Each number is 50 + 12 x the weight over the matrix's rms, rounded and kept within 0 to 99. Layers, rows and columns count from 0.

# layer 3 MLP up, 256x128, rms 0.369, rows 10-18, columns 0-127
51 56 49 81 50 65 46 36 40 64 55 59 43 60 42 51 48 69 41 65 47 47 57 36 50 76 54 45 39 32 53 65 65 60 66 44 69 65 52 64 90 36 56 52 33 69 90 67 64 73 70 50 48 40 19 44 54 53 79 40 33 42 78 54 61 62 72 41 58 48 44 60 30 41 60 63 67 72 58 08 56 60 40 44 56 50 38 49 69 28 25 80 62 69 86 46 51 30 39 52 54 48 42 28 36 58 47 29 30 14 26 46 61 31 45 48 36 48 57 64 38 45 28 46 30 57 39 44
44 59 59 72 58 51 38 34 36 54 56 41 56 71 54 41 59 63 34 56 28 49 61 64 44 50 61 48 45 51 53 51 31 63 53 43 39 67 26 47 54 64 51 48 53 29 88 55 53 58 57 64 56 49 27 71 48 37 43 31 34 75 40 58 50 47 77 52 32 58 48 36 66 47 21 46 57 50 46 38 62 46 40 46 63 50 37 59 69 34 29 46 48 75 69 66 46 40 41 46 21 50 56 39 56 61 28 22 56 34 38 48 62 35 34 56 39 57 56 53 46 42 55 39 37 11 41 49
44 41 70 58 46 61 30 66 55 57 48 57 40 42 50 52 44 40 48 47 49 53 49 43 45 32 49 58 52 49 51 53 38 49 11 64 31 42 53 69 30 50 57 32 25 33 45 50 46 53 54 40 51 32 54 34 49 74 49 57 90 59 52 66 42 45 61 53 56 69 51 48 47 53 25 70 26 49 35 57 60 55 56 62 51 58 58 30 46 61 51 67 63 40 35 66 47 43 49 40 35 56 41 49 49 46 53 46 44 48 29 58 54 54 39 60 41 58 54 47 50 65 46 42 66 46 70 49
43 63 49 54 39 48 64 60 54 53 41 24 38 65 40 33 64 59 62 64 43 44 38 55 44 34 44 46 61 52 48 54 81 49 40 29 44 33 51 56 50 31 50 48 43 37 65 57 41 36 49 44 69 54 18 57 56 55 53 71 31 70 67 71 80 38 59 52 28 50 51 50 33 76 64 60 37 56 52 56 42 41 54 69 56 73 41 43 71 40 42 39 44 39 61 58 55 69 39 35 44 58 58 39 72 42 66 49 42 55 58 52 56 47 45 64 38 38 51 51 59 43 45 60 67 55 56 47
76 46 61 49 21 56 71 27 31 46 66 33 39 46 56 46 69 39 64 52 40 52 35 30 57 57 45 25 39 54 81 58 40 44 54 41 49 46 50 65 57 36 40 56 32 58 38 40 52 44 36 55 23 40 31 56 57 35 42 36 78 52 53 55 59 49 47 53 58 53 35 57 30 54 52 44 43 67 54 44 66 75 54 71 73 44 29 46 36 51 55 33 45 69 64 67 39 47 40 56 43 55 58 45 49 59 50 46 49 28 47 38 37 59 51 40 46 51 64 41 54 59 43 46 66 36 43 60
43 59 46 64 51 34 35 55 45 42 31 46 37 48 55 48 24 53 67 41 51 71 56 50 54 45 58 45 34 44 44 63 60 58 47 52 25 69 55 60 48 61 46 43 46 53 53 43 45 62 55 61 42 39 61 65 42 56 39 40 51 45 51 62 75 46 52 51 68 46 67 61 51 57 63 65 31 37 27 20 67 46 68 38 57 50 47 47 48 37 46 30 43 54 56 56 65 44 38 50 36 47 58 49 66 60 43 61 49 65 44 61 45 23 47 42 49 57 43 56 39 47 49 81 47 65 42 53
58 67 33 49 55 35 52 59 46 28 29 50 50 43 72 37 70 55 70 44 53 59 73 46 57 55 41 55 65 13 58 36 55 60 60 37 64 54 44 51 54 60 58 52 88 48 54 43 43 44 67 29 53 43 31 40 42 61 49 42 46 82 48 58 35 51 41 50 39 53 33 77 42 48 52 53 68 45 44 48 66 41 30 44 49 55 50 31 40 47 34 41 42 62 51 47 57 80 64 76 47 71 59 30 37 24 51 53 49 95 41 56 66 50 69 40 43 62 53 54 38 39 55 39 51 74 46 29
54 33 40 49 39 66 62 51 39 72 50 55 59 51 64 57 32 54 65 45 50 29 59 39 66 60 58 46 44 44 51 61 49 66 42 76 45 71 21 56 58 56 49 32 51 47 49 41 52 29 49 60 60 34 23 47 56 64 62 42 72 53 70 47 57 53 46 15 46 39 64 42 61 64 60 61 48 48 23 48 46 38 46 57 48 57 56 23 38 55 65 56 61 42 55 55 64 70 45 51 74 50 42 11 50 57 50 42 59 35 40 78 50 52 52 53 29 47 43 31 42 59 32 47 58 49 66 76
57 36 48 58 55 51 64 68 45 34 58 43 62 49 55 56 55 66 36 46 57 58 44 54 41 75 70 67 44 44 76 41 68 33 40 50 28 46 43 53 43 70 43 44 49 56 45 66 59 57 35 34 46 61 67 50 73 44 39 55 42 41 47 37 25 32 56 58 35 66 65 60 45 50 48 36 65 50 37 41 84 47 66 46 64 45 86 54 56 63 43 45 52 63 49 43 35 70 29 44 43 30 46 29 54 46 54 22 45 54 64 57 58 55 53 29 40 57 59 46 48 61 41 42 73 66 43 54
# layer 3 MLP down (transposed), 256x128, rms 0.194, rows 10-18, columns 0-127
53 53 62 63 32 50 53 62 56 38 52 39 84 68 58 43 72 60 34 47 44 51 60 60 44 75 41 56 21 55 37 52 38 59 07 34 22 52 48 65 57 42 21 48 55 44 64 70 61 40 77 52 57 56 70 53 61 38 59 53 67 32 59 43 61 18 63 53 29 71 51 39 51 44 69 54 53 53 34 36 61 55 71 45 51 63 61 43 58 35 37 71 45 33 40 48 00 46 43 51 41 39 43 36 51 51 22 23 61 30 54 31 48 58 26 61 57 50 54 46 63 67 32 43 50 43 46 68
36 59 42 45 44 56 62 55 62 59 45 50 61 50 50 53 56 62 55 53 45 44 57 67 29 36 64 57 50 40 62 46 38 36 71 76 63 26 49 45 54 33 45 53 60 53 38 61 38 33 46 46 77 56 53 36 34 62 45 52 34 61 40 54 35 47 50 56 65 57 73 68 43 48 53 62 34 79 58 59 54 48 56 73 42 31 54 52 73 66 55 63 32 58 54 54 73 46 41 51 46 69 71 46 29 36 76 77 40 51 34 28 61 61 64 65 30 22 59 58 34 28 74 44 59 55 65 66
50 49 57 42 60 46 49 58 48 58 62 40 46 65 38 66 64 57 42 50 32 54 24 53 50 38 56 51 66 61 56 50 44 44 74 37 55 47 30 39 70 30 49 66 54 29 56 84 65 63 52 51 42 60 53 40 38 63 54 53 53 63 65 49 56 52 72 54 60 51 50 57 40 53 37 58 33 50 61 57 26 49 69 70 75 58 44 44 56 72 34 71 55 35 54 55 63 47 47 44 31 49 50 44 63 59 71 52 42 45 36 55 52 45 30 68 58 29 54 09 46 58 47 41 45 54 27 48
48 46 43 71 41 52 62 46 38 62 43 43 52 56 57 35 34 69 53 77 39 57 48 39 68 48 49 56 51 45 60 51 38 67 62 53 48 24 35 53 26 52 59 73 61 69 58 71 48 34 28 36 58 43 48 58 54 62 40 58 37 18 54 39 39 35 57 53 38 33 50 51 28 43 26 42 47 47 53 41 58 63 58 58 69 51 49 56 45 55 46 59 55 49 44 63 72 52 33 49 51 47 57 56 41 64 36 47 64 47 47 60 63 27 73 60 54 40 34 51 36 52 44 43 30 32 58 41
34 33 47 69 51 46 57 46 45 43 48 62 26 52 39 58 56 58 44 42 27 63 36 68 55 41 62 41 90 67 69 84 38 41 57 36 57 60 49 50 54 67 72 42 60 38 61 55 56 42 47 49 59 56 47 61 38 53 66 60 42 47 68 35 55 63 57 64 44 47 50 55 67 59 25 53 63 40 57 39 31 41 51 57 33 60 31 51 49 46 51 67 37 44 73 56 58 32 31 57 51 73 71 44 36 69 36 52 24 44 52 49 49 54 43 54 32 49 52 64 51 45 59 37 57 42 55 44
77 51 52 36 61 56 55 42 33 52 52 72 52 32 46 60 64 45 55 51 44 50 30 24 57 27 43 60 57 35 64 61 50 32 55 59 54 23 54 52 48 38 61 34 62 56 52 38 35 64 53 57 57 49 56 56 71 60 57 48 62 62 41 74 61 47 44 45 40 32 60 49 61 45 65 41 51 41 76 63 50 46 56 56 40 58 53 45 40 62 53 40 61 50 56 64 44 54 85 50 63 24 58 58 48 35 46 41 59 55 47 54 56 46 25 50 63 44 41 65 32 57 71 58 60 44 55 60
60 32 43 41 59 61 46 44 49 48 44 49 50 43 43 28 41 59 40 37 43 30 29 53 43 46 66 35 50 55 62 28 51 57 43 76 59 28 45 46 34 31 58 37 55 40 71 42 40 46 49 75 64 59 61 50 46 40 55 54 65 04 35 56 43 47 41 58 76 67 45 44 60 48 41 21 44 68 28 47 37 20 71 51 19 55 43 57 51 37 56 60 53 30 65 62 58 53 60 52 51 33 17 50 73 33 38 59 49 48 29 47 57 66 34 66 52 39 49 69 52 66 61 57 49 42 49 61
60 73 50 32 84 37 59 51 56 57 42 38 57 49 42 66 52 57 52 45 53 48 48 35 40 58 36 77 47 35 32 41 58 42 34 82 26 58 59 48 56 48 49 21 55 50 58 56 75 58 48 75 34 63 32 60 42 45 44 31 39 38 28 61 55 40 42 74 62 47 57 54 46 64 40 31 35 47 41 47 60 27 42 62 44 32 60 69 58 34 39 59 47 75 49 64 42 37 43 56 58 44 50 75 49 43 38 38 47 29 64 48 45 48 55 55 66 60 41 50 45 30 39 44 44 54 80 72
37 51 66 63 76 63 41 33 47 58 33 60 52 32 50 44 57 49 55 47 53 43 56 60 62 37 61 59 67 51 53 57 59 27 60 58 54 45 64 60 51 45 53 57 52 56 47 68 47 72 60 43 63 59 67 62 49 57 63 64 47 63 50 46 38 41 55 28 48 41 25 45 53 64 59 32 45 52 40 31 38 46 48 55 31 37 42 36 55 75 51 60 62 43 48 57 61 43 43 42 42 46 39 53 48 47 58 49 29 81 35 70 26 27 42 66 44 46 61 39 58 29 62 22 41 52 70 51
# layer 3 MLP gate, 256x128, rms 0.342, rows 11-18, columns 0-127
46 58 43 53 71 44 38 35 40 68 64 29 43 59 35 57 54 41 52 67 42 58 44 50 56 51 64 54 42 52 63 60 39 52 77 58 65 68 27 20 65 41 62 61 30 36 61 75 30 52 44 39 28 41 53 52 67 48 54 45 53 47 27 57 59 48 30 46 65 39 47 33 52 69 53 35 55 66 58 39 61 44 51 55 55 61 51 62 43 58 51 43 47 55 42 72 75 42 45 48 42 48 57 56 27 46 63 35 62 58 38 61 64 13 71 39 42 64 47 42 53 36 45 37 56 47 49 27
43 57 57 68 36 67 56 55 40 45 51 49 49 41 49 49 56 77 49 46 60 52 47 63 56 46 39 45 57 51 61 52 63 67 40 40 32 50 59 48 64 40 74 44 39 42 46 51 44 61 47 61 36 23 61 44 39 49 34 48 43 83 47 44 62 49 48 50 33 56 70 56 47 56 69 45 43 73 49 52 41 31 42 74 35 31 53 32 46 43 51 57 41 52 33 56 61 45 48 63 44 55 37 59 33 50 58 40 60 46 61 55 39 51 40 70 64 37 56 47 48 65 56 48 56 50 31 66
47 22 37 62 67 55 57 50 22 61 74 60 50 65 40 60 51 71 52 40 36 54 69 47 32 58 50 54 75 56 62 39 60 48 54 49 47 63 50 50 51 75 53 42 44 30 43 62 67 54 37 40 40 47 45 73 52 38 50 51 53 45 35 58 35 43 41 39 32 36 65 51 38 54 46 48 37 42 43 50 73 51 48 75 58 41 49 53 45 65 45 59 45 46 51 53 67 69 30 47 51 46 61 32 40 63 37 69 77 48 41 69 43 47 55 51 52 55 43 52 65 44 54 12 19 36 51 69
46 39 66 63 53 33 28 56 42 61 40 64 60 64 28 74 40 38 31 65 70 69 39 51 62 50 73 53 55 29 55 42 39 51 38 47 67 44 49 52 77 46 55 45 44 51 45 46 29 57 76 37 57 64 36 57 67 62 66 34 54 54 33 48 59 34 35 38 43 36 41 52 43 86 59 50 63 55 67 42 46 45 44 45 23 55 53 35 49 41 59 69 29 38 39 61 53 67 33 45 44 58 34 45 52 43 41 53 72 58 54 64 46 46 35 58 65 64 78 38 33 44 45 53 66 46 67 49
43 55 68 41 52 37 52 54 28 79 51 66 50 43 53 33 61 29 48 38 49 58 79 47 38 63 36 35 46 42 53 13 45 51 36 58 56 37 34 35 51 66 54 45 45 54 65 57 63 39 51 58 60 59 39 50 36 35 29 49 46 52 45 60 31 45 39 46 67 47 66 28 37 75 42 57 54 61 48 28 26 70 55 25 59 55 60 37 59 40 65 71 60 38 67 57 39 49 38 44 47 58 46 41 40 45 47 34 53 41 53 55 69 48 61 35 66 61 29 50 56 57 62 33 52 58 46 66
47 39 30 51 45 56 59 45 45 51 72 42 39 38 38 34 23 47 51 59 63 52 44 49 25 56 51 43 57 48 26 38 25 38 45 47 71 54 34 57 55 35 57 54 40 44 66 67 47 51 68 62 39 49 48 57 58 57 52 57 69 40 45 57 50 51 28 57 54 52 65 34 46 54 51 63 61 61 33 28 57 40 55 52 41 48 80 38 51 51 47 62 43 40 60 50 73 26 70 60 44 32 41 45 39 25 46 48 50 35 60 47 42 58 43 41 53 37 45 70 63 77 67 48 33 66 49 37
61 36 45 47 53 59 61 40 42 46 60 48 39 48 61 41 43 49 49 51 44 61 42 53 61 26 39 47 54 54 57 59 28 74 32 26 61 54 30 46 65 52 69 34 54 56 20 53 52 58 49 67 40 56 44 28 66 69 50 53 54 37 51 36 38 34 46 31 57 52 47 64 50 53 51 48 26 63 41 52 38 45 40 63 43 59 48 45 24 63 54 37 49 60 51 58 66 43 79 54 51 55 40 45 61 37 53 43 59 66 59 75 45 54 41 56 62 46 57 62 53 64 42 73 60 51 72 44
44 33 64 49 68 47 67 53 56 45 50 48 45 34 51 24 57 27 61 35 56 46 60 61 42 45 51 60 71 51 53 40 60 41 43 47 55 55 37 39 65 50 39 53 53 46 33 53 56 59 40 50 50 38 73 57 54 56 60 63 48 29 45 65 46 68 40 43 35 39 52 52 94 49 42 60 35 45 60 39 65 54 56 43 73 52 49 57 57 64 56 47 68 54 33 47 34 50 39 42 48 46 51 68 55 63 73 33 31 53 41 51 59 35 42 33 46 45 62 46 31 44 55 34 48 54 51 57